From a checkpoint of a small transformer trained on Wikipedia.
Size: 12 layers, width 192, 4 heads of 64, vocabulary 8192.
Each number is 500 + 40 x the weight over its row's rms, rounded and kept within 0 to 999. Layers, rows and columns count from 0. Numbers have three digits each. The size before them is the row's rms in percent of the matrix's.

# layer 6 attention query, 256x192, rms 0.167, rows 0-49, columns 128-191
106:457496497542544468542403554458518534469528527492525484578498529549551449496397476553569525473456421469538495515438524524498586538470556567537509495570517484499458498497441467541554455459532478
112:510461462505482518481467560530531500502496463490432534444464540464513458502490529600452484506442527588517506604495513449482405509453528489515499458485534485532477456486516445499525526570555475
112:479449540512508569472521495458552407515565512459455486489517497559458422528470528511477518416526470553521488580518524479477460516527483522481503444509615472435529534468523557534434493559499460
110:448475541510528470536494444506520540446482502514525474485567452480554597509519475554488516529514516477434554490570461552507476499574454478462548475473546478479474471409532566466471454505478511
095:501518505491599546493493477518503518473514516497477468514480575483543499515514509552410482471531504521506502488501562516431448463498486421506458498408539452521545447466517550463424414458551558
091:489488496452556471524430496502529548461509509521527521509481464553519494499517435541478481514518549452475520609500470548516535521476440484551522541519459526485507487531519560500533420533498456
092:483458522427492479467535507563555500494487508485461509480479495492535557502439401462579457499475535511484446532508514444497530550458503612462418539495454445441491416507459487557461488512445448
111:559453576450465510555510565490492503539520496497469496564530501457468604482474542488524494543556523502535526516484589513525458494479492520524527489500500484500507474428468506434463567506492545
113:444523564442478491533601536486459522524455536520481536495437483440532475510409481518515476465431546548413549457474482510486455536522538540500478498494454501450528505448453446456507464553547535
104:510524520479483499511454579520506389497431493517469457505429479444461490505517556486518518524429445493471473532491449507478478496481492546523505500426511553511528559456481464544485585510460546
115:427503548545502484535510485496530484542511492488512496492487528451558435536493528465453451493419459518575442497502444503517562477518500491512460492588487556456525569477483549539465463500459498
101:509519446576412507479512516490474569394464539488480480549449480469404493492493463488486460467507530523561535498509547492518434518498523486492479509492487503536479516529467559495527465508448468
097:529525506437566521500535463493463512532458530511497476515444480490453473477492463464568489546497434478425526518551497500442520545453454470526555458547518420517447427524412511518501477519470467
111:573506539499429487481534477475515454515575534462516592496491516485468446527443496517490452420530469503542571514503516480537447545505453532494494515470503453469479502506520500448527480538485473
091:485494499418462494545499529487508454510508583511487423441470472515512456478474534495471491429579510510537462471492525498522485479517506576466513521526494473584469509623479457538471537524495531
089:497418516452477454427553473520495556478494514535545447462560480435544589444482445474492507472498495538476425524487479503532611481499443587488488524499588489558503481494472563490408568507450613
103:529457529479505528503497601489470512540464534424553493460492504542521494515470506485463482542449547580498434643509452431556509567514482452465545525484492505591441383452532432522491455486496458
115:440525545541517503512502590470498531529545410465574541457490489460532554550510495568487549493486491556464532495520396422536514527513447502500528555526472511451495456462531497460512499590512443
112:522447487541499511544449556560513488555484545557470469536493494457477521531484454502567506506464502534462490512498562502464469436586561453513539471454490544459520491519468497481467462465481490
109:458569518524542502468556366444438500532483563492483594605439602488530512545534458481520440477463503525508462529554477484550497541536500496483596505447469509489492486462523511551461517496512460
105:481568493570454497462532492458539474473440524534535444472477433509483458446616524479501514396508531497451493535582467479423495486492480439513450552526580475517518540503594505582512569501541456
108:460427488552483489536482373474503491527569453542501537512429488509484449503517473474491488526481461559540472475537446551526462471606512463517461436524412514533454489524451495546484506508539479
108:500460525538526459527476479450509429512516544468516515455489496479514503463466505514486498498524470441508484595497559517510477476537527491598500470506537449535442528596531516463492528542526485
098:471532534500481546464569474515451571463483503467492434427506415513509514482563598515464534511521500521528545469505479506489505538471475483462495528454458429541577427466516464453489483465471534
100:497605605537489413545499546462445446485548517514467561484493491529534427457528490529497524444495566529488467519557480507508486526573482465497435528454504487465538492553444438430535522442503476
091:516463555499566487446523445480484479485453503448483433411483526467498530558527542483445540501495472542495451520426479522502490505448497522525500429486465527468548446519543499528487494457499488
106:482448495542501531510508499443491544512480483472487501553584512500487503440479478440457512522484515537484546501452495536526493483523503548519586498615488432545525471515543527544467495481512486
124:526509422549476518501560428452499492463464500474533530579480468432504457447462527581480547488526503543468500514462463520533492486516524557535466489511522466474460578574507469476508466482501470
095:493528454523496424493495474488551440379494515591522476515520495499485507523456572481507508494493436549456553506465481469540457452508519471557488527479477473492558506422462455539574522469448503
106:465523496512485523519471559532485545490492457512522423496515507516497526461489568562540473518515463473556521453520511551480526522484490490447590569541549434470571564519453493480476552512556501
104:563456505463494507559490441532420561495463474530497537548491443541444430491559460587505495487516481527571467521517511459485508530474524482450490497504487450458481456505503479482461463521440483
102:464553502476517526549542525517509608481589484560502516496479483419489537495457495474418560465549482462515486515575516494550544439515520529473467524556475538436481535532523502502572473543513525
105:431581486476500554390500457535480569485506415516535477520488444472484552514517444534493523540586507491516505481481490513470542445422534480594433544538473483481485486553517532472521501491581549
100:480547435527519512562522607456492419514472487519539481433481474514537523501463473475531437492497469458468440458565530445410481439507482481506539475522490492539571522506542497458490505497519520
097:564495454487578494569516449425437455445509459499524495463532490533543467523446473446483454550503514457506508549535497493547528530501517461545474500519501494427490508541435419622511496523487425
113:508528553479396451429503500492488464510456599475544502523502560513529468406530411552512474524500501573515516514493510421483503472449493485444543439485490482504464592518522508467512473474524456
103:476477465607476568464544445485543478440500502437520485486514432531461510502578497520496516512449529502549554430527494531496550528527542476488468452523562464483494449520525510543418500461471426
113:483537543542474558501489480424521491535504498558435451519488461557459548505485444499557550544506477580529534481488501546541480441446494509528519535458447562459445541503506516535500505482519501
104:520505551536527446495539455533485515470546509456547479512475565472513397480504451542513555499532549511490543544534569511419405531531508453497522547502422474447523477483494477505543521531459530
112:419578545514538481576491476518527530519449493369510429493533494500541458508483525505497547495425515466444511516581453471472538571541546476502515518477448549478558521449494454522528439450437579
109:490485482460518620537474570462467497523524503491492457505484508519527540459435514468586558476447518498531479467456462525490501503473492532549464469469540631541498474559553496546528516541534520
107:511437500514458532456498471497497361453506458585463589484471539564589450476454604507474537480482551498496478600492464493485474454501457543533531529494534508523504430553501491556467554436511472
107:523452416571479506501469542498586485484545557535464435438446524559435474486499474474553480487518500456481456460455450483532574416473485456549517457499542522483516600482496504521443493424466446
107:471413482482393497430492472532509488506517494509471498539577565509499451476466575434563559521535530458513552506426577550461430561478467510483470539536476527453521449537534479525474506521582475
102:482434485522478519514473583532461490449456540515477480510510474522498538475539578496458476439452537467563535479460575510454504532488460532489530529523484549586507458626571499509477491495548433
111:550514531544486502496558435472450489484460478549513516521471446462524472545550440506495534531523540591470521501513570443466465418478529479514497492498562476542488481438466492462476496555483435
113:559501519469494557474470467450516516478507511493559545511515542496523437538481505441483563544492522570482469463596466469503449500542496531494428581441487471495533523496496417470491561492519514
104:479469472527569549515497513515480488550569486505524471481517497584499523427496478525504504471447456558484482566540553516430458525487461503543535546525480514567531470509496474451483439538585487
111:510471491519480535543479519438489404467493512451559452507496611499572474517536445545508467478532506438507542491499457483533521500519575472537489513495554499554437523513448496462583503471448497
103:529522522513469535522506483512496501481494502515488541495490476568500416558518494490470551483558528549559513448481504530449461549522557541561464500518489472487516497529427416467460522556512524
# layer 6 attention key, 256x192, rms 0.168, rows 0-49, columns 128-191
110:508459521507507437513486455432469417570504532429495526519467507516520464471424486489580488501516501442464509437474511450538521543529440519473557445500450499444519535605497463488603483557533495
103:552487433486446593523492477568548482451470518484511468550565530528458500519512527502535498436458524516477485515478520523495486466516533479502487512503547495541525481440530470510516427536491531
098:426488463439532505438459518512534429515509468449509548559539549494439487495500512448471557482450538458478430511505485476539519558417470492468570531495524504492467529590550476540498556549567513
108:464478524554490499514517445486500576501501510489499486500481558523430501515505479492485440521534447488421473520539554505537479479466513516506511497516497486494476471468516602458517510477480512
095:478546557489440499487546371474488472439425460581428475461508530516505485463507572462444521458456489540500561577543434530538508495508463454499555528522528485534467495556475475533525533455481530
090:534517496589489536543537513549507449494512497490509502541509478493494491492483477477547503466436494501488532547519494463458438429548467530545515456495494543543475491467482509477452430485526533
104:524445506483490425503518615544446498560561537489532489527510489498496481454532449445499481512539523486526498453513579539484540451493448496570492531560478552474500483492490509467510528556494441
123:492386514400486525502531544521420504443483463493531417496495528515562548554512528533506498554544504445515507491487546484466465509462545507568466524501455470516517467506478580479478492484498492
112:474531496515477532492515512589547505473461536443513567493549490473530473511452453455473568521509484441497547518556489537479521558498500543510521580482484515422565469447444507474517521579453521
107:530542520531575516546472557427504421497497522531474432449482555475506468478500574496519502534522506490574502493542412442476508450512510473481510548492481527451469464572519466532454491461485492
112:463440510515529548466536520490558510524497474477545634497518473491561572485493481482500549423528519479441487485495424525543513445516499514438498566577497570396528487511490504503494475492496516
097:530513486481523571522539512485414556513476514493450518512494491463541531454512410559451500523493455486539503476505440508579476452514519458508493511516486457510564511513442507492590563471442571
099:467492519575452507495435516503556394509619438520475429530480482530477504457540521510588450498513453461423481442544522547456522500534534419436544464512483468542458494524532526451460494493440482
109:546442487464538507511426439480515504555475478521527599543540536405484524505457474546532500439466477490534488484519480518453526510533532528421496439465427504539480494573524524511508437516513477
097:567479498524529528501521584494473486551461533499478546504474554504501542526532500515492527436459524551568528485450430502453565457462441498481433463475490505484498532568502461508462500443481486
099:481521445480490434442515478558516505563479450546558524479487497533505516489566531508510473504568527451504513481489522465500513398466500505491466572506483533565462515531570515526511508488579487
095:453514486461487522462411569449555432493522575439557543445480541449509559491485486476618506539501548487477482479485478462490555466434527516504493494517485482527541447430555468557541462501493454
105:470527471487551475453539524452535481581476546480578467571503493481513529504497508469583514552473527504517481550525426489501454518496547524441530545492500566496513483521508516434519488539530532
114:510475543489508535525467495544538523582481482492539471499451496475523477561436470453554539406481499532503547506443557515465483502431508450531477526504501524482481465446410541499491462552517455
094:521421481572471523492507437507576468493511530530504521493484467482530466558515451509510558424520495494533578433531528556488501588519459479514494533513405549522456516429537444545451441515494499
106:466510483560529492492504414529555476535450482498472545515420451511459523559498498472457509588494485544461512472432531521517492448464479518477495478473552487474514472492486427500455494432535493
107:531493569597456475528482437479461501480470514496516530492480512479426451519522524538490540493611407476541518548481526491554463484477540532473519452504504508471491487501511497571468555532446511
101:572516534468544528530449519526545492500541514490541511469488430493468484508539530505446492425499493577514476522469555475531465480495518507430491522546497508606464500494481538534505386505533425
093:501573545434533474530596405476454522466477566519411456482525530453516564523503479485399490519498545480513556460533480491449497521517532552493503547418570483488505451498502447555442571490424553
096:526577526447475510471474490458484466491500503450457425499376514482477471532534522512456472529482491504476539510455415548498518489490495552515482474419439534424556449523480451529466462481501471
102:411428475482574448492413505482445490474475451456489531454564491490512518527474562542525535498626426496566544457391421502443514558481503515509480497510536547449525476541529436477538601447507498
115:524505472400519426520575431517504518498525483577472513523470612507512504472485509527447454482553453487604446546486518465512503491477482438504463510510454502464451546567431451528550476499497566
126:468481515446531544555531468478509550431532473570521497483472517493513472611519491458456533418504438519493530543498447463524472472513549494469495449499522537472481504473441492517455478379507562
093:442513545518562499541434522482464498506423487425536540471460476458455432470555455475514542494521432523458473540514488548540481561470570563450485444502490520546482566515526425518495483461559538
103:429470458481557489564447467446545517586514531516466466447475484520542567545493503525525509552400463474504457492561592473439484523537538504457602465449524481536506467471487476483545519472453504
095:503447526540584497541552561477519500471550506504495468511501460470516520556523491518523522495541478552565558452579493518540479477524555493456495526513445517536489473498441560453616541521442590
100:496480466537537439512462496485489593585483466543544523517465451497486470406535487463489513550491431527552557452492485573566480448558499475505541566597450511474485542543475493525491441482456538
106:506540445444501455502563517480509514490453462531508423518551487509499520584540436459461545551547516527477470533511499462549544488452455504511409548562452529508533530476499618476470582417515507
093:502490472438574468530425567521495450471466462492474469554453517441487492462498540566483464507543493461508564429471468467498502464512542507457512449547467509523458504557517520521485422535468499
101:552470497467535538580486501549469447436512494494526450490410532529514471484581496511459524474510466526503473491514508495459529436465487476532470513481470495500488507490562516529509510437461512
113:566471489530455526495401526469550390507461528447533521468482503558519430463462462458481409484461510467503513537558484490524580500539445528531468527487531484590514503458503410524492508565548491
098:497471482476511522460496325555482485489501566487455579466473441545402484494602511496449518481526505543549529570515515528501494438492483513440475592482533444532466477502489450487517568491468496
100:540522481521546483516464409507513426535512522550547437510506492565491517514586466528525449508486513464498454530476497509411465518513496461565501511517484480483546491421480544505513534509514578
098:507523520465483493528466517486490502524466555536454487530526497475547486534543489499535485504420451407486575522593500524510471571497486527476511487500411522454448530506479481434519452508501457
108:463486505488507486511433631544503505483415498499471491494526545516519465499476457492501543516510470477464519480512454546492484517490568473447527489483482469539461452491476405423524496532426523
105:512444474427496516445519585539469489515534516527542467493437561476501502475460567585596444509420517526493502524462470509548524515571529528515539560488503540470511489511467510615468508559575454
102:469534566533520580569534458508527451505415472524480504470426497543494508456532518421435463461468579510527517458514512513467503453510454522552437581498584483482531522475511510551458461477510546
099:512498615469463494480498476476465489587487495479550469544541443558505457451501483458500436473446490527512475522511510516461564451560495484468471436463543480511469528482485472547494509454481502
093:462501468533516523513498521495450435559513495526478511466499460524478485579458505505487514490597472479471477461514506501470454603518511531551507467498437576449544584498451487564471656500434503
087:583511530506527483533488539429502485548504532462460475490474476553509524570507479528585484593475480496463448506530505494399484505510519521491540470530503491570502413469437483478498481525442500
112:519484465524443482482458418429567443487475509480527527498450539534505460432567445450480480564504539583484504444522602440493411544489545419491460511490552462521515525393470477454488535503536489
109:468471559501496460464549570516460524469487552455598547427519510445542476479510455525494464477460522498523562438540512439545453561505492479539480476462497481564523471507455433492508513547471432
108:445559484555576536542531495515587429449570500515465414449536476563516511472549488494471513554487487500476519584481505483503447510498542447550536495494497561413458492490491562526467494588493536
108:525472507399478509540436561482525441489495574484534536497413522491569470443567494554542422528471531519549516502527473515501505506541537570492508469503447452558452586436484463460531466507514476
096:508492531513557490556511501543452558544532531518465511491520480471466515544494480504482482445480489397531468522507521467512441498515495545448459486486464488486466440433498496497445470534431515